Each number is 128 + 32 x the weight over its row's rms, rounded and kept within 0 to 255. Layers, rows and columns count from 0. Numbers have three digits each. The size before them is the row's rms in percent of the matrix's.

# q: layer 6 attention query, 128x128, rms 0.105, rows 0-63, columns 64-127
# k: layer 6 attention key, 128x128, rms 0.104, rows 0-63, columns 64-127
# v: layer 6 attention value, 128x128, rms 0.0991, rows 0-35, columns 64-127
# o: layer 6 attention output (transposed), 128x128, rms 0.206, rows 0-35, columns 64-127
q0 083:085144144158113128097125093085119156113087118143120121135133067168186173141109086093156080119121122177170102159179148082153145130130127115144071127157091129169108105161090174157150167140152121
k0 085:112086122114121157082125080096122101102087092081152159129151090188185198119130111041134137105123142167167101137167164110128105104151138136115080182186094085118111103206098175123064172104167078
q1 088:135160139172168193121124147096133108114100163133068097116168150212153063087149078114126098149140122125035140113144078064140131144093142086161078103125095151140134112124183106112167167107103119
k1 086:105139123134173228142111201109095106100117197104111098127158133209104112097162090136133149133132120135115136090123082099130133138076147078162105107160073136084133104130180152141156179093140085
q2 085:145150156095084089158150154124128050140101102133114106131113070152154086140089109134149100087112148105106121138095106146172073123190112112124132121115168131134179136081095056135115126125106134
k2 083:074147142118133139120115129160124117134178144147115085138103063167158126128108099096147165027125133134128130105109111163124097139149087114101190083136200145176090119099124076097149095162113122
q3 089:156137125129132121137093148104132175112171163158147123098186143180103091148132140147133064111168171086171126159104146098177104107137100184149154142050113110155201161182169091074060111139107148
k3 091:099141156077116190128125217144122104163156128132128100153141139168124119145127140129129143098133163111127078126124075119163096080112091142159156117032124151106113141132145145093100132143093146
q4 080:083164102145168153099142100144180192117163158126081065131142178196069114095144184126137142101092156119167151182123113090125144107170109119110143117187103031139146179167133127118097140098135165
k4 084:077217100114166126145142116189140140074177131100158050143131151185082133065058242118137126143086126055215100112103104100125151114172111111146124173131134112114117147161159171144126091147163117
q5 080:090076121091081133111193100151153121156169112121085107105166100144136075136085053169162104112088150124112097189174148131128079160117132115132141146135202133143125117100076126084115113178051108
k5 087:095084155098134126102159056115175180087118137129136112109173147121099100154123121141120065100146139161158113145141156097130094103129075150137173178204187141176092106120104113053109086148032082
q6 074:120161127137096110116109143165147154105054173066143107185111165133158061144107133060094140193139126137129113193152141109091086114154144140155096101105107160142141098110101119104137166087131147
k6 077:108095145159104109136110155135167126095140201104162133168077118077153114117159141072128156129095076079089167185149132168027122122139125141142128117110089156196131093137161167134149138080129124
q7 085:162150136129074138149094145120111105155155123095163089163105135147128147151099137084114131133165109113150146174154135130144178168153099115104109082109120132111123096110206153190146084138132079
k7 085:124163106106114128136082133082094151143114115153179128168115174119103147166117170082100099107128110169118175171169134122119139160163149155099120147150101126071167121114146163173162107098094093
q8 081:084089052104104185142133165096026152086167128119123112154164079126093107155135132106182119160141181114142142095144122124148096094119148139138168163125123149099129119173151130131156168095126106
k8 094:119073121079116143143146161132086173099177110110082127134151079051157086149104127154139139193174149163144110110109157129144127083098174147117176158155114146134136101113117132129131187093161077
q9 072:147115073156149170098071137115079135144109117132135178127134102117172123175127176111162147124139124049136145154078108096117080156146158109187145107196155140128165094090105165140133129044129068
k9 082:175100084130153142131105174128131139150147086130121170112130117117149120210143187079184168137104104079130148102116091093097072179115137126114158132163160125124158082054061129094080073117111144
q10 083:157105133163132131158127141156087077136199124127126189151136185130134080106063107132131088143132124157133066119109107079138102107139089183104131110135116130162180106121217099160156209051112185
k10 088:170116154153124136180175108132097106105148136098093143129100155104148121134132148118136137168123157098089145118155100073150085137137123173117111119134110212152148173094137163167083194099144101
q11 085:150129130172090081108131147171108126119106167156119122165122091111097109075142173117144132123152164117163116141146131157115158120060150157164137143148148103113148117149127137113078081122129064
k11 089:103146142144090140126191186158142161154106165107107141164111130142076098143132166114145146149141202084131106061129100141115141103106121134166102138136166103096096104147116146140126061202156094
q12 080:141126194096155120044163143098150138062144148204112169122112130093146120141052100078176146138103149129123132144106120116144149106131156127137152148128128072143175165155128097109115192149170100
k12 080:135171185149126130100148120089115122134164144170147231117098142073140119088129158087123128143130120110110115205103110153147114066116086156175108205145096101120128142165092150108105134153181118
q13 083:130132135088143076149107125142081129126143139176067145052127168111133070103079128079100111160175162099149161142150109157124129068105121118096175090105098124169125111091153105082120107160179147
k13 081:127100180165123159138149109153086158151099147131074129101096192129150139089087153092156121137153155078179140143148129113105176075187121145137130077130136118134097098125128112100104178156112154
q14 080:184140110161141057061123132153150109119167155091097211141073141133089155167172095096116132103160135144138097112135067105096150150143119168130116188133113120122121182080140157092157174084115156
k14 080:199148121175080095134136140117122142187177164082118184164031161135125145126146103147107156126108131155128087136131117130110128146208082126073113160085093149152156135103130168136167148141160168
q15 090:127075112187137169093114098108098083090115137115078069056099118121123178096120116073144117119159059128112083205173101081093140098126128181124117128105113177079108194131150126121155115139128113
k15 097:106054150155115156131095128163126082123138157075110113068088096098139172165127132142128181148161114146138087171140089090077136139116176159134071119111119158113082212115139091119159135112105120
q16 083:096116122174183088145117111134133156152049139093114104090125096194147132138124097140123141077131049108151080186186144150109118171086104196126115153119114074141136143078126083179107166114141117
k16 084:143125119121138101160082108118142151205082152099149076115130119245119154139103115082099191114134095098123058119168098118150104135119114153144100150121102040105156152072134120161102125115138119
q17 073:116134095123101095063120066091143133143129152134079122105079134167167144134145130149143110056085136136157087124106206123100134120070116109164134143125114159126085145160166171131086155126148193
k17 074:051131125156146098087144095150127109120167112104081129127082108193139175155136151162132147078131108083121108115101149154113081111082147118140116125088109123154096152164206138159082123160165210
q18 084:175120127189118116125081117167130111154167118176131113158138128076143099167131147143186141086137116118149188122120209113117199066105140151155195108154097104145111100131123162157091072150080110
k18 089:123124146159138069096093091224106120083148101160096143114120119093113139107126154143142087105156166098125189091068159078134152097103085185122127164154073134157149150094115143167139085152103075
q19 081:173158180139075128114149151124135117093112111136091147134127069161118092147112120097087104105015174201143077169055179128155131117133138082134143121159136154127083106091115181187141098147127174
k19 077:128165170105153151116110104103117134058058091119114101124153119157197121173124161115078137127083140187140080142081112146130081166140154079140148122158115197166106128122145160147139115210177141
q20 084:140099179143157132143120125133095147193156195070133075115124084071098173104161160183135200133099079089158130105151097104145136120076146160169086115114138135099101154155118134148151110133156157
k20 092:179095181156137152149124141160125175203180171094159083125153091072156172107108158185127171131073137095123099114115144127198185114105133157176102119104142074129119168177136118144202118086134175
q21 081:140117208117147120156141099106182123150140116160136116209134146144166100111138154068135134105133152126130139107112111113185127120088117164145077109149152117155125088165157126214113075148096180
k21 090:124090185144149093118154118122151156089141108123146142215138170177105156102136173089156165138110150074101138052100166134172122100094113156137108145118164133125123096165114088221122060167106153
q22 077:140110130119143121227112087120139113092143139104125059101117168117059102118186133126164193129111112094120144115099099166157141120108137150111109112126099126183105088067167121130121142126072187
k22 081:175162129160138058109175057166133148112139175147138059135113178112083123080175090124147121107099090164117125095150080128120107115119174181133089111086101130151111174131157151120075164136086150
q23 080:092111094175139129143125124169176106145112148116149186114130139172145132132147089144147116114126166137129117141137178106195118119078139134139124110147152092062218141229165149185123125162093159
k23 081:066090112113118138181127081143106053110153127071163137120108113097159077147168161134126125137105150098121085132138112110208120178035058111119083070078121084105154165126133115163136107170143127
q24 077:126185139112160149094085128110147089166160168128148198095104159165120144078093115156152133110164102162102149143122174060062052111150145188137130122129103153144168118079142146049138123111151115
k24 075:124178152188181152124074162144134068182160099120113146107124152134100134086075173087155169082143098156137133168139172096134111089111134107156180123080165153131147103064147138066140092106109136
q25 083:123114134134128108149172147035122134155143099145065151140125159083160115154131146097113102153108118081137128168166134132150066126145077136195160115124111074108190162104150142118147113135170138
k25 085:133112138075116137112170125056139144130100085158085167165122145084123136158093161111155123159094085073093152118147131092165072161147132153110123124122133124128121128046141179065148065173141161
q26 092:148094211148120132137106079136089092139147137098082127100161163109106123143136062115132163104149165133113124142076135170105153085158176122101087152090147160156106123109097126149096118064115163
k26 087:158088158100117161140122058098098099132157148113086162186103174123123154157103087147134184088150164161126116118000090107084140126106119129136114139087166138106129140134067103108082134111118126
q27 090:113162128061122118122154138166156093099127174078127089105147069151101085125165133114144155191170133096084163111091181121107148064191102143144087199122061151164076125157093114073141144130116125
k27 096:124177133129093086157146129163158125078182134102122125070155096099162077115102111099151180123139109122114175111082184192123154113145143093153140180120114116145107144187125144115146157178150113
q28 084:093132102150116075121121155138074127179073126150084148161149186114098130153124109150207074068147174134112144105153141148142169122155156112174145104118110080155166149104132117179118161116192113
k28 092:108134113130132061089098131136102104190114145141112106148136199118122127132092116104203072089127165155082138148165070164162126185162151096194067072106103155143138148085125138127056112095187091
q29 083:077093109173146185135137165158069143065155109120105091105136177063129139111164104130088126156171156119108141106080107091102135095131153096138063141124155099149158133141158127079118154107105113
k29 082:110102075189144120130145189100088166079148149124118141083119201046117125154152146144085099187125109188139105145123158122100181125118116124160065123139188123209138105165122074107097169098110101
q30 089:125114123081142114125136125083152102125101096150096122135092113100135214114173169093166140137157115169144186139091119066089110134169081128130154151113143094133120158119052073121127142141168117
k30 094:086149141150148121113150143103174116129140124175126133095080118112101123088162107170113124072129150184201184163134117074072137126188125138152094129095140104191134126111114161157155139128186153
q31 088:086128117165136125120149194123061125152140086163121129113168117117155096158105136125117151116052034162145133121154140133145165117152104122108099109101210120117149162097141162114127167121134118
k31 096:096113114125121129141102177149118149183125146137144081104132109119194129182150131140131095122137054160124150170181099145133117126122140153118099100165117153155166122114120126118120086057112143
q32 084:100165098159129145138103165134109196155160109158070102094112095132158165057129191149159092106241107177146139146069167136125143124174119164174137158167110171138141101113165175127104121167106145
k32 085:107209113129097143152121145105090191142142097107029073076126112127166163111094152122177150114178150186089158122135159151135095157156136160136104187125111192086139115133072151115127124152080136
q33 084:061064156163176140101135123122063094144143120157129139146096177170121160150197103197168099134116133148144125127102122057130161094118119146150140131153087148141165122154117090117030149190101136
k33 089:065091171176167148123121157109146087136148157093113111167129182122161146076157082165173095100125120160135121120103111081123188149125121125111056122135073152129212099132119123133060135160113131
q34 078:149122096072158124136150112181111123120120085142154086102166135093150097139088148125144151118082132149173149145161106198106112107125052164073153096119113144104106100127110093118150119182151128
k34 085:124129155124116097150172087146100168165115097141154067128152108090111116130158116138145176157071134174129152171126174216123128087124093139112158067181081075136165142134085150156120171118105160
q35 084:204174118128072161161120156142120132103182060117106115109107134166122085203112104144161099103151094111101128091190026083175100127154108086123146140080163092098130149132129105159163117152122109
k35 084:084145198134083153167095078168095130121165126115129153061103180118134077138143147197139162054086125161083149052175092132149093116160089145079116124119163127139105106125142101192186127171136122
q36 078:132148153109152096138166091077130137139123093095178102197099116103113162089160163101124143124104101165134161186123142158119146098080134120138121092095110117132090122138108208162198113175155131
k36 077:139150136176120124130149063096123142096179113108120142126079069123117122102144121134136130122129151173114125183116132125074161127062161100190161100073140153154123116118130189159164103200136106
q37 086:097176102143136092117108139069131128156116128132193154147093156097122124153147085114091152097167146130127073119139145118119213155142143094125149122132100114197102138073120140156128139127137118
k37 092:093127132153112054098107115070094109166099181130170175119122192098131139132144106116087128096137157112117054103147140080136211166186122094134128123169145118167114127109137131166120179066076100
q38 085:153134108131179148108163157080109171146136150128104101147041111069137161167126080178135126120132105134132056094128126104146122160151115170070124100117083103126126071136162094088126187167155083
k38 094:118113108121118172163103125086109165188141146136100168120033155149149156162107106139115148133108139141103076151127171116151128125141115129098096162149113093120158115122115139101093139135142153
q39 078:099150157131092148093059112137101141101093100168101090135113094119135064109114116145152135132122080167115077146147176101119148144219102126145153163206101084125127151126047135097159125150123124
k39 083:138135158110109112075092129093117112055170134145115112135117087135139097197107162138148135172123086111120151061147177092123113180152139104132151144175092089119104142123090140109158079137145112
q40 088:145162089149122166122093151118101157111128126119132109158162086168180154123100145088085065078137123139126147085143061105156153092172145139172157164143136153128117132136146121199104152230121179
k40 093:119128103125099129115066145078086125087168110125115122155169101128121156125129137120090131094149115194149154109190089100156178139084114153141176118115117178102178136153141102161084099190148118
q41 071:100188039120126115112136139115143127124134190159224096132144125105116148077163150137088103123087202088158126088131099140150109179131098064148166114102093139130156114138082155135087124072146101
k41 074:093192061138119088088160180187095114142144128178171104142141129118128096110136144107059124141092160097172132097130145176117151096147159065169211117149162115123150154110164166179076112099171130
q42 086:099114102149194135128087164108082103134169111140069163156114102138170108081156139061120191116161199158113119149154161127136143105105110142125092135119131157063107163165106072094139141168111168
k42 089:081116128152175115186143214141076139097151171124070145154121080121113126069157090183076176161147137141135134168125170145133116123105143110078149036134099115107074163154184075133157159147124157
q43 089:166148068098111097125116105116144080153127192144105099186163149172159096197141110110205144103110124119098107184146134069178093139157131115114078134152081167191097128111144107128147129168159153
k43 093:111142093058153081122125134132137079112129187121138109134133192146093095182158099096162160089112134166120111153164157060125103140145143077080130114113079150142097104115105150134144144160138128
q44 078:133117149145145047128091132088167123092091103109176113090072120129150126117091102108121175176162169142202127107121165145113072119147155109106113137174105132159192138091124164058110079138094169
k44 082:119080148175127085113074129093136114149089124159170109086105103146121115070063111116116118127097151075147138179139161084109076118142146111087143121130169174111160097127095233117107129138087159
q45 084:091244128185140091100136129124134161120144150126171167082081181123154144099148087162150127115162115087127122108119175099085125125115151118151085166158152088150130130112152129140148108115064216
k45 086:074102116105162165109133116145101100154133101062136168077105191166189130091155081109144142133159117063087104142150130074096123129077155118116127150133159115158083135098145128161149081156122187
q46 083:161109207133159120094132135158081182066048121162131135118175122119113144128139131096135159120152140080113154178177148149121123137137092066174122111180162139151148116129124121102171100114081117
k46 082:102141165130102096143112175140030151101128128126177150098141105166103160151124139117128144086120109109088145155153117168088115175115095091187070051112146106169100080126117159167174138091062174
q47 079:135159116156160080178122084118147131104160126141130142175066150166086139108108118091179123192130143103097143189135146122171095156171110096102134082060115131180165110146157127131201130088151151
k47 091:150210118158158104165128126109170148067092165165147170187079171153161147150176143095128096173141104107108122144162142095158080101113129108104148110126166121169145104138147188126106114080162116
q48 076:146142176156126105101199130148170040112101138114179130110127130101184109170146093157101161146147111118118157118119116082186118123117167171114109151125126122133183135167195140151124075153127119
k48 081:123125137120106131093172115111134114176115140079173164080087137095169147142170127104126199107166099140103130126093090095192107126092110124110149135086130080095180149138171131156087121144105163
q49 077:150029155059102107147127157109076160134158120170060105104126141160107117126149181102123147147180138136164213150147060146129149133144181086158140144140078117125110133117137137134159161148108045
k49 073:146052153100063096126121144111120114148138109165064127097162125190091083107110181127185103120136137139134115118117077116132119130177185109116125111190138128095112100146155118132103166112105112
q50 080:092148173147132120084136084115118149104163117166109119149127142124132135100126120087149113120126148121177093174111154168160122092126117171171137134202167092175160201112157178134087122113076102
k50 083:078152154144065142127183177139085095159153138094109119125152163141135143108126163104126122144145119137101049156062125142137140080086107130140134109169148119174123152093127171152110108146043112
q51 084:132131091094141147100102138123088140087111091107130139134065121130061099121113147065107140136157177076109140040113131122103141144062093148065116141112123075085116142145066111122121217166143142
k51 087:184153082127092135168102173144104138133201169150176126135085138155074081110087116140074109128127193143157153113131142141086201144096135170152132108147124121092161128165092106133120210142150166
q52 080:137134106117162093150167093122160137100131107126124125146084116084091172111054123145186109175045104124097165134120142163135099093122157056112113136066145146117123108119137176106080151164127085
k52 087:133164163109130142156183098152172150129141151135106115108112125089127116096139104140137043156115089142107150160179155104124132096114134083095109135055148146132184130107132150105067147153100105
q53 082:182193104096165149138140161112129090130154153101185088176142085099122181162125109162191116219122101083143171146141173095117170155107143095096115105104100150110082100105141142084144066166158117
k53 083:138184121160119157121108141120173142145119131102176132116143070097146091145146035166161098117065148093120131142140186072121180118117129081100127097056131107132106075107154167140146081110111153
q54 078:062129100108073088139144153093204162118119154130155107127133112096178104119151162095156186190146161161083123122104127055155119091139136159145163069155122124145142133100117132118114123169070095
k54 087:029117098127081081144081104096171115076163130122145098124102105158154163158095118110062155160124086120137166144092120104142128068157123138193088070133143143154092157093155142112093097118094122
q55 080:130144167112095130154100169152138106086130152125128177082146176118154118166121114122143095110147160163113151097099158115111094071212143134085195154140123119139109071154150113120145092122171068
k55 082:116113147127110117143087179152196063151110111099140183109166147139198132177104068146173119100127098132125145174104141151114141142220121138132150097121182154125110075165144071121127118156127104
q56 083:134086179136182149067127176152171110180127110107180152093116066132194095113135124120147094193122141152119092142139184141142138148096172150119114126153145161156106136140160122104137154115109103
k56 083:099115152161159146122141176127169149124092118151203155072098061109135173172166162148129152183168153143134189122124158106158131122140177146090086133108128163121113130145178088107083145118121107
q57 086:076162146108064195141114163135149131082100156124077081077138084119134142133119155103199149105083096180132125090089094134097120174130100135177126164161133206094149139140120132156128136094128162
k57 090:131154112138097153129131106099165171119133106103088050104107118087164094120141109100133113100155092181151124101110134101115118136134157150176123222182122141146146111140139096161112121099149164
q58 085:147140117078167129104073154101117110156101145165115127118121126164143145149151106126116106111077153126180064234158125180185065131111122151190117141136123134090086127133091133091169105143115141
k58 085:118150090171123142116111194116101105166116163100132159128148100171131089136162112130123107098050167098092082184119114198141046155091110141137092122121166129124048155107085193170157139195163160
q59 102:192154120152124122123185082116087126157179130140086171138112139141076086143196173135125121097130149146142090128083119060109115126158109153135126092078129109181136127113152157134128188122105162
k59 110:117199168138149141135149084110081105123127114082080156167143193142114156131115153135143175111174142123127111095091104079117077121155145144099132164052134145139103079140136213109123105138141128
q60 084:083144065135155153056099110133148106160140134156103160152088111198113065106106157095128111166081222123114121126131166109161180115113135136163087109170097169094200156122048116089137139135152147
k60 086:081158108147113181132153173109155062137162172135131130135100136158082104065168124156107096104106175122105139086120129151134129126086147103103147114165059149106133130121116184091144155116131110
q61 075:104106088083082151062052118160054135100103069132098163179137096132131173132154109080118114125153149201151122125078122165156141118104132183100150109126133173135104140140138138107145067125092139
k61 077:130125107118111175065132172141075156110124072129137132122159150156133152148138077122129115138150160192136134120126104159165125163148178186133080092092137166099147170088063101153122127136106160
q62 076:070111129100107181135098098131106115112172076113062088146141114126147197112146142139099107103119139122168144128112149138075062163130161069107104095170134133188142201177169167142173075134151090
k62 079:081183140127115182103099131110130160102125057078141125171165131132166143104105130112134082097100150123116075111101167141088101114201168113124082032129121091092166143126079119100163100168162097
q63 090:143109034179102180088154082183092187137174139161096137155118157118150161199119169098055102134111069111114123133111131145127163151128109084151170098101106141093129138142121151142099138111122092
k63 090:100145070202123173156154117121098162167132091162135121155126159143195141202146153145089146099140118167140107129133116134109179162119100119184172124079094175084117110099099126113127144150084147
v0 097:162095141114158217099141108141107124125122233142081097113098084159105076147172087067155187149162105161167162113110044114163113121144150170160143141118100114139127111168124119148131176108116121
o0 093:073138104154121043157080119112169132128137038130146152105157165133154163118072139208099054092132140162080140155126186138071162144092086116139096108140131140113132160102132131138106091186140128
v1 091:185163106082143151140141084115119139161144140096222107191146137121123073171119099102070123106138097183109115114146130112167126163136133119109107120088100112154135176128101123062106140169095151
o1 089:045129166132134111112130154136146148070072139109066151111120079130115184110128139158172117166112111047101156108090131161112164098146104112152122135174148156094137099144145129170155093097137082
v2 096:108168160097133102135083136068146088118120089129130131144149136170146161108082057119117111141134082099174114117139136122130172128108129070126128135147117038130142114121111169083103105117159191
o2 092:115096102168097195077144162166108152106123115124153121112091165120117095083155176104170126149131154137107165166110114116134086154133145190101121151120117212138125115117167080143145145100078060
v3 098:178156122082118110083096171162170087116140124076137103141099136091136130170122128165117124191113157117136100130153057179103152105133117127101136143076189108141151177127124119137163141172134069
o3 098:085127085196142103171124107121109171155126151121092147138145135125097119099101133056162142053131092126151134116056156096112120105132116124172128120161086151122113086114113170143091098067111151
v4 095:141166196119133120105096082054134150144183094153117127139054117175065132094126110165185078153114119131161105155195176157169097088146087124146098121089110154131099096116155122116136154101071080
o4 094:152099068106098134095174170181111045113088175079139124114164129132173080129117162095045171148139118110060132072076091115080119155124161122117136156183124109111163113140103143140068109143177169
v5 087:104131108107158066068180118109125094129129148140095171153096139134131169185104116092109115141106101108092139072089116107157128133167140175131188132141167163125130076198157154073225165117157116
o5 096:106153154135096160183072096164101175161117135138145107083160145114128079109135105177153131095144171160188141219187147136079153162119117137105051123136085100159077139100086074201078119106085179
v6 096:134096128103080087057053071143101161182089117087112074121117145122133090155202079175098150144138142131129090125125130155180148072115148142098057145138196165089104048123136115104112088129128145
o6 093:149142129138154133183176158147115082073176115163145166088131116166120166107089122090114091118129130139106165124089102098115128248116126130159199113120084102170159190104157134114113144134123092
v7 091:109130116160114094163140118120151171094169190114160126134068115099145143155173055140078088132096058131141173138128143224120129130140149128093081166102126191129156124168132156140143109188089129
o7 094:136080141104166136140169160161081113147134116146132125115195123185131107104135193127163118112131177118089129120120123069116172138108150139144160060187133082132082135090152088131153100120180113
v8 101:139118111106136140136150123122168098149113162177144090139131125142184148143192131152164082075122026082142149103092095133143194115126177092091122099142187138112138152158151150171110152151165126
o8 096:101089144132110135105085136145118168145215128075123180110126119119090136103099136110122190159094185162121164146159116139139057146142091189160161109153062134161123115145137111120160098149106159
v9 094:137144070130118139070129135162171099148153151094105150132091164169117096063108209135144079104149074143201127133155147138150103138111138101140124099108137125140107093085064098154144109074137144
o9 092:145110166095128142119128136101087146123087102117138095130184115091091136195163070103094187148121122104056104125120120119097193098124140160156150137115140125137128146158201166105137117171129079
v10 097:072214136168145117168136140128114163117100086200137170095106113136165183153102120149158087120130124131150112160133147176135147178167127105086085146143140139119139144132090099163119119076071084
o10 091:172112145125143122123083108099136085141130223077131097150142150145137070100147155140114142130154144102105153129130135121109108102120147124164116087090129123152132074127167134119162135165201142
v11 103:132076134150142143098142131173109136231151131133165101145186166153169142120114173114116086181113129126144121112125137099094129180178059140143137102167108156157133157109160185087168110159105090
o11 098:117173130106150123124100138057134155042110136144106128124113109073090145165140124138166154070148124101146118114139132119127129074105186119125096151076131119115146092150116105184138121116180177
v12 103:122110128125103119130153141121116102140107070126101163077098120146126112125151141179098124095182109097081135166128108124056089137179205118143145158099136211160077068216177113117111157109130141
o12 094:133143164131161165129107114130158189146118178172165117175151132179095130139095122097107105177072151137190107094162131154160153140063094132128156067144147064113175170070067150144121123146155107
v13 096:119196090144090127106163108095170146183161134156074120112124113104133095126145084185112134068110162090137103089127163111125101124162148110103125127162139059073147131138124158096120184191127112
o13 089:126124189122165105116070140172098096092072138080171143179089144151106141162109137121085132185100089169144116157146097128137174129123097149194116115110115173136153107154107132196128107091108142
v14 095:133125061108109075109067118188200155115102140129129163092132187140188089125151131117161184119130148109153104162119162122061149114129109116177127147087145116135089110135159175101146184117106164
o14 100:176086131114148162105148104082096074144120156106150142143157069094088146126130125092106110143120119174129169101163087170191127145129142142075152133194077140126190134143103100165057104130141096
v15 099:095171102122142131147102073114200133092132117072163130086166092143124100116162086084085168119126152142101101185140129085163139134146101152096106139156185138087101118109115210145157075155145146
o15 102:157065174109142113111175184180074106150141076180069154135099131111141119113133163116173079147123095111176160061115130176103135139103173095136154157117097142141135108107113063122107135108153116
v16 102:133143153128090145062128167145099118137163094128105092160183116130140138154181161184195135082120141169041145086141133123138160131159123142057157113155151147090122145100098098071138134085111144
o16 099:139133088111136104188115042121107146157110142126165156122085099124106133108071104096066117150130148074146073147128102132131115118108119155216123185087091090152100121151156142174128151139157098
v17 100:116073142167136156100101138079151142133196141080150091105142105110119080130129202142128141115153090148099120186152116087120220132164182108084160103097198136207147108105141142119132116128150145
o17 100:112176101045179092132147110130081120154115095160132175139138143133139148150151083100160112109143176110154138077112122176166046134090127161189128180140072109076129145166139132146094124137121117
v18 098:132158098119102094108167079141176086223171112138139053187130142152121138121089122111172156152079126139115052093182155150147121102091106177141111165130149108171092091147158117088146111087074082
o18 086:151111148122187114153091138145081144068098135126107187081153104076120120128179136114081118135159131107113196149067079083102112104157096080108097143153090152093159104128118102196128118150188179
v19 091:192114144179068142149145094090116147147146083170132094106078107110170113113101105131141127166213089116075106180090149127146108122060148096132148108145119136131150099158186049093142073102163092
o19 093:021116086107184135135127139132120134122088186099138196117158133160089128136118149144089135090061162149180149096153087106090109126149107162130118119125143111119141125093067200180117178145105151
v20 099:132138118141109166195136119144149072192164147147128087131118136134093087184139093168145094092090106135126071127104148162173103120159146163089148202134175074110067201102131144159123153091128097
o20 096:124148139141143100101091097119103194087105115095134167165138132139148171073092163112083175147123156104138170125140137144104162142093132109164119084100076154179168065153119120140100104179159124
v21 093:100144134125086204078117099150174143103135157061136099209110143077098193152121099138132093180161100125153106079154092068152127134116137124102151160132161147077174111099139101172142149100180087
o21 098:129140140138190072175141159131113127136122090148066113097108097193164091108147156123106179065106149167116158182111139163127138139152109122167103108133096122173088153142127167097128103143068192
v22 097:085160158095141103058158114128101137102068149144089135042096111177124159159122116165163094124106101115081151134094156146101144106084086126118150127165119135114126163128098116180128114102119215
o22 092:155091082183125170174125160127130139185176109147173117177151175086125055122105125101144163116108145137139118154151068100164092137128145103121105158088141117131121099133176115089162071141152087
v23 092:079116160133117165162146097106139144159086133193130142145168157146161114136185111087106162091139163059109180117146144137125107132134099063092155096086146177090138129140083108125185066125066090
o23 091:179124167116133099130147198136087115104145115085124099125072105117085158111095132159159097160122130203140100132121141107098130161106152174188107153146117063141146107114164173091103184140149148
v24 100:117122122114195168092106121117080117116084070127159126172158159135149096148146118159136154126110120154076138187088134085161104121130143165088090138159078160092112174133146165131046115102130146
o24 099:136145177134107119126134126094181157151138171130091162078097102101142205098101066106108093107117127104173115082181126165115126160125150122149133106088185103158088087130103084132206170148102113
v25 088:116126151133098065125113131193120133107113100147119127136066098136156111093150111135093154083119135128149108112189131133128082175120108180158191109096123147138150189118068087151133142150142116
o25 088:172175083109164183165148136095119139131133196152133104125212134141117125177068160123179107130116115170115124107081111123134146105114146032098069151122151134098094136127169161106143099117145131
v26 093:157144085136135075108146128081080100094113133122102149125132109110153139152123095173139112114123160114205189165181140037122128107072088134174109095169171106093115152200140129149105085172122114
o26 093:088145167128094159113147137166162149157157137127171112142133106146103122139130156090125139134157075141076101099072076192102124165185142114075094127121087186130129069077075131093125142074145128
v27 099:138180137139129087174137114068085107131134122147114136190108129107122144081117058089140185109165151122145179133110075091169143193191132109137085158077198106071169088123157133142139133109094132
o27 093:103111149150145157123119092134156155155155147087133152072127134158140105132137190172109095136117081151107077142147179183131095052054099156121138051153067155188147127147133119116091137159128144
v28 099:108162061122132118149186189176097156128135148115134134094125131194104100132122107092103148110145112106119118187103135060219125126138173066144158155137188161097073098095146072075083180135090160
o28 098:181130226175148142115137049075177104133133093176139144159122126072111146129145114179114160170088121111170113083162166160073167121111090166118095122084095095195153143165126172203141101159151106
v29 096:165179105154133145114095159153159111138126155178133097130084086138077079116111153100122114133133121121121186115189145092086145074096150051151162126146182160113158206102163155117096100136127106
o29 091:081091146139102100145155152149066166118132088103118145164160178130148191122151130122082134142114142153216100168081120174140110148161137175114073122103085133143094064149118110146157159142143154
v30 096:161120088173123149103130143144161147132121058144106123071157138155129132140182092129157095164101118149204128153075161138132150192109188167155150095073066103187121062110158118066122095172118137
o30 097:080142146131135125101129082090099074082105134091128114189089138092133115096089165080082142115158122117045125076181054118119069079142092064132128128122153160060170185128075136151125192086173125
v31 094:172111099072110114092144112093121187139117113139132059128119146105158128084096123109123184081184153075174146083077104131143138129112145159127132133115194160156110116191108123154125118098070116
o31 087:070113165159181118195117134159158065121114183135134152119122119178120112157136143172129102182086122192062180166188128077124143115109099115125094139149055090120147126089118128135096078161195136
v32 089:134096127091096100153128150145092101167079076194108097119148115130088140087112135139162076139150133176099144171094111158131114157121144155111081155160171174138193107157104159152118066127131101
o32 085:134117156159188167111139110149180156152209092062167144126096122146169117135126110153059132116077116108165103076156117076113176102113161155123164096106087080144109124108142119106129175163118186
v33 094:166122108095088093144203106099088132067174147177120088107112197134135117094084084120169104118162145123142057161139078176121151181122078100149134096145130093120177146192099160091118116171096140
o33 099:092134149167155170134095134119204133176093126107171154132163057128151116157155188125110159126111079099095164123127136017142118075122154173095101156109095129168124110095158098152134087107157151
v34 097:143190094168117057164154125156147089147113152095191144137121102149102168076112081125151124171072136113115117153115135137158145148136116198002124077161047095173080099201138088139139143159125141
o34 091:139074138124128206077129127135141167114170118191076134104164158101121091111159148120137127114183164112104163116094127116096154117100125071255136171136200184128138142054109121113103091146113090
v35 094:104110127120150110074136152128111133075035160138205118093109141121112112157118118145143138128111121120118036113086114132151138067169096165132154073150169132109102098135104092126160190228083105
o35 100:169147132138052101155120093132118093160171105129045143136120129154104106122113167126116121128140119113148210131121123141117126187113112087100106160093103105115128158094147137097071038050158134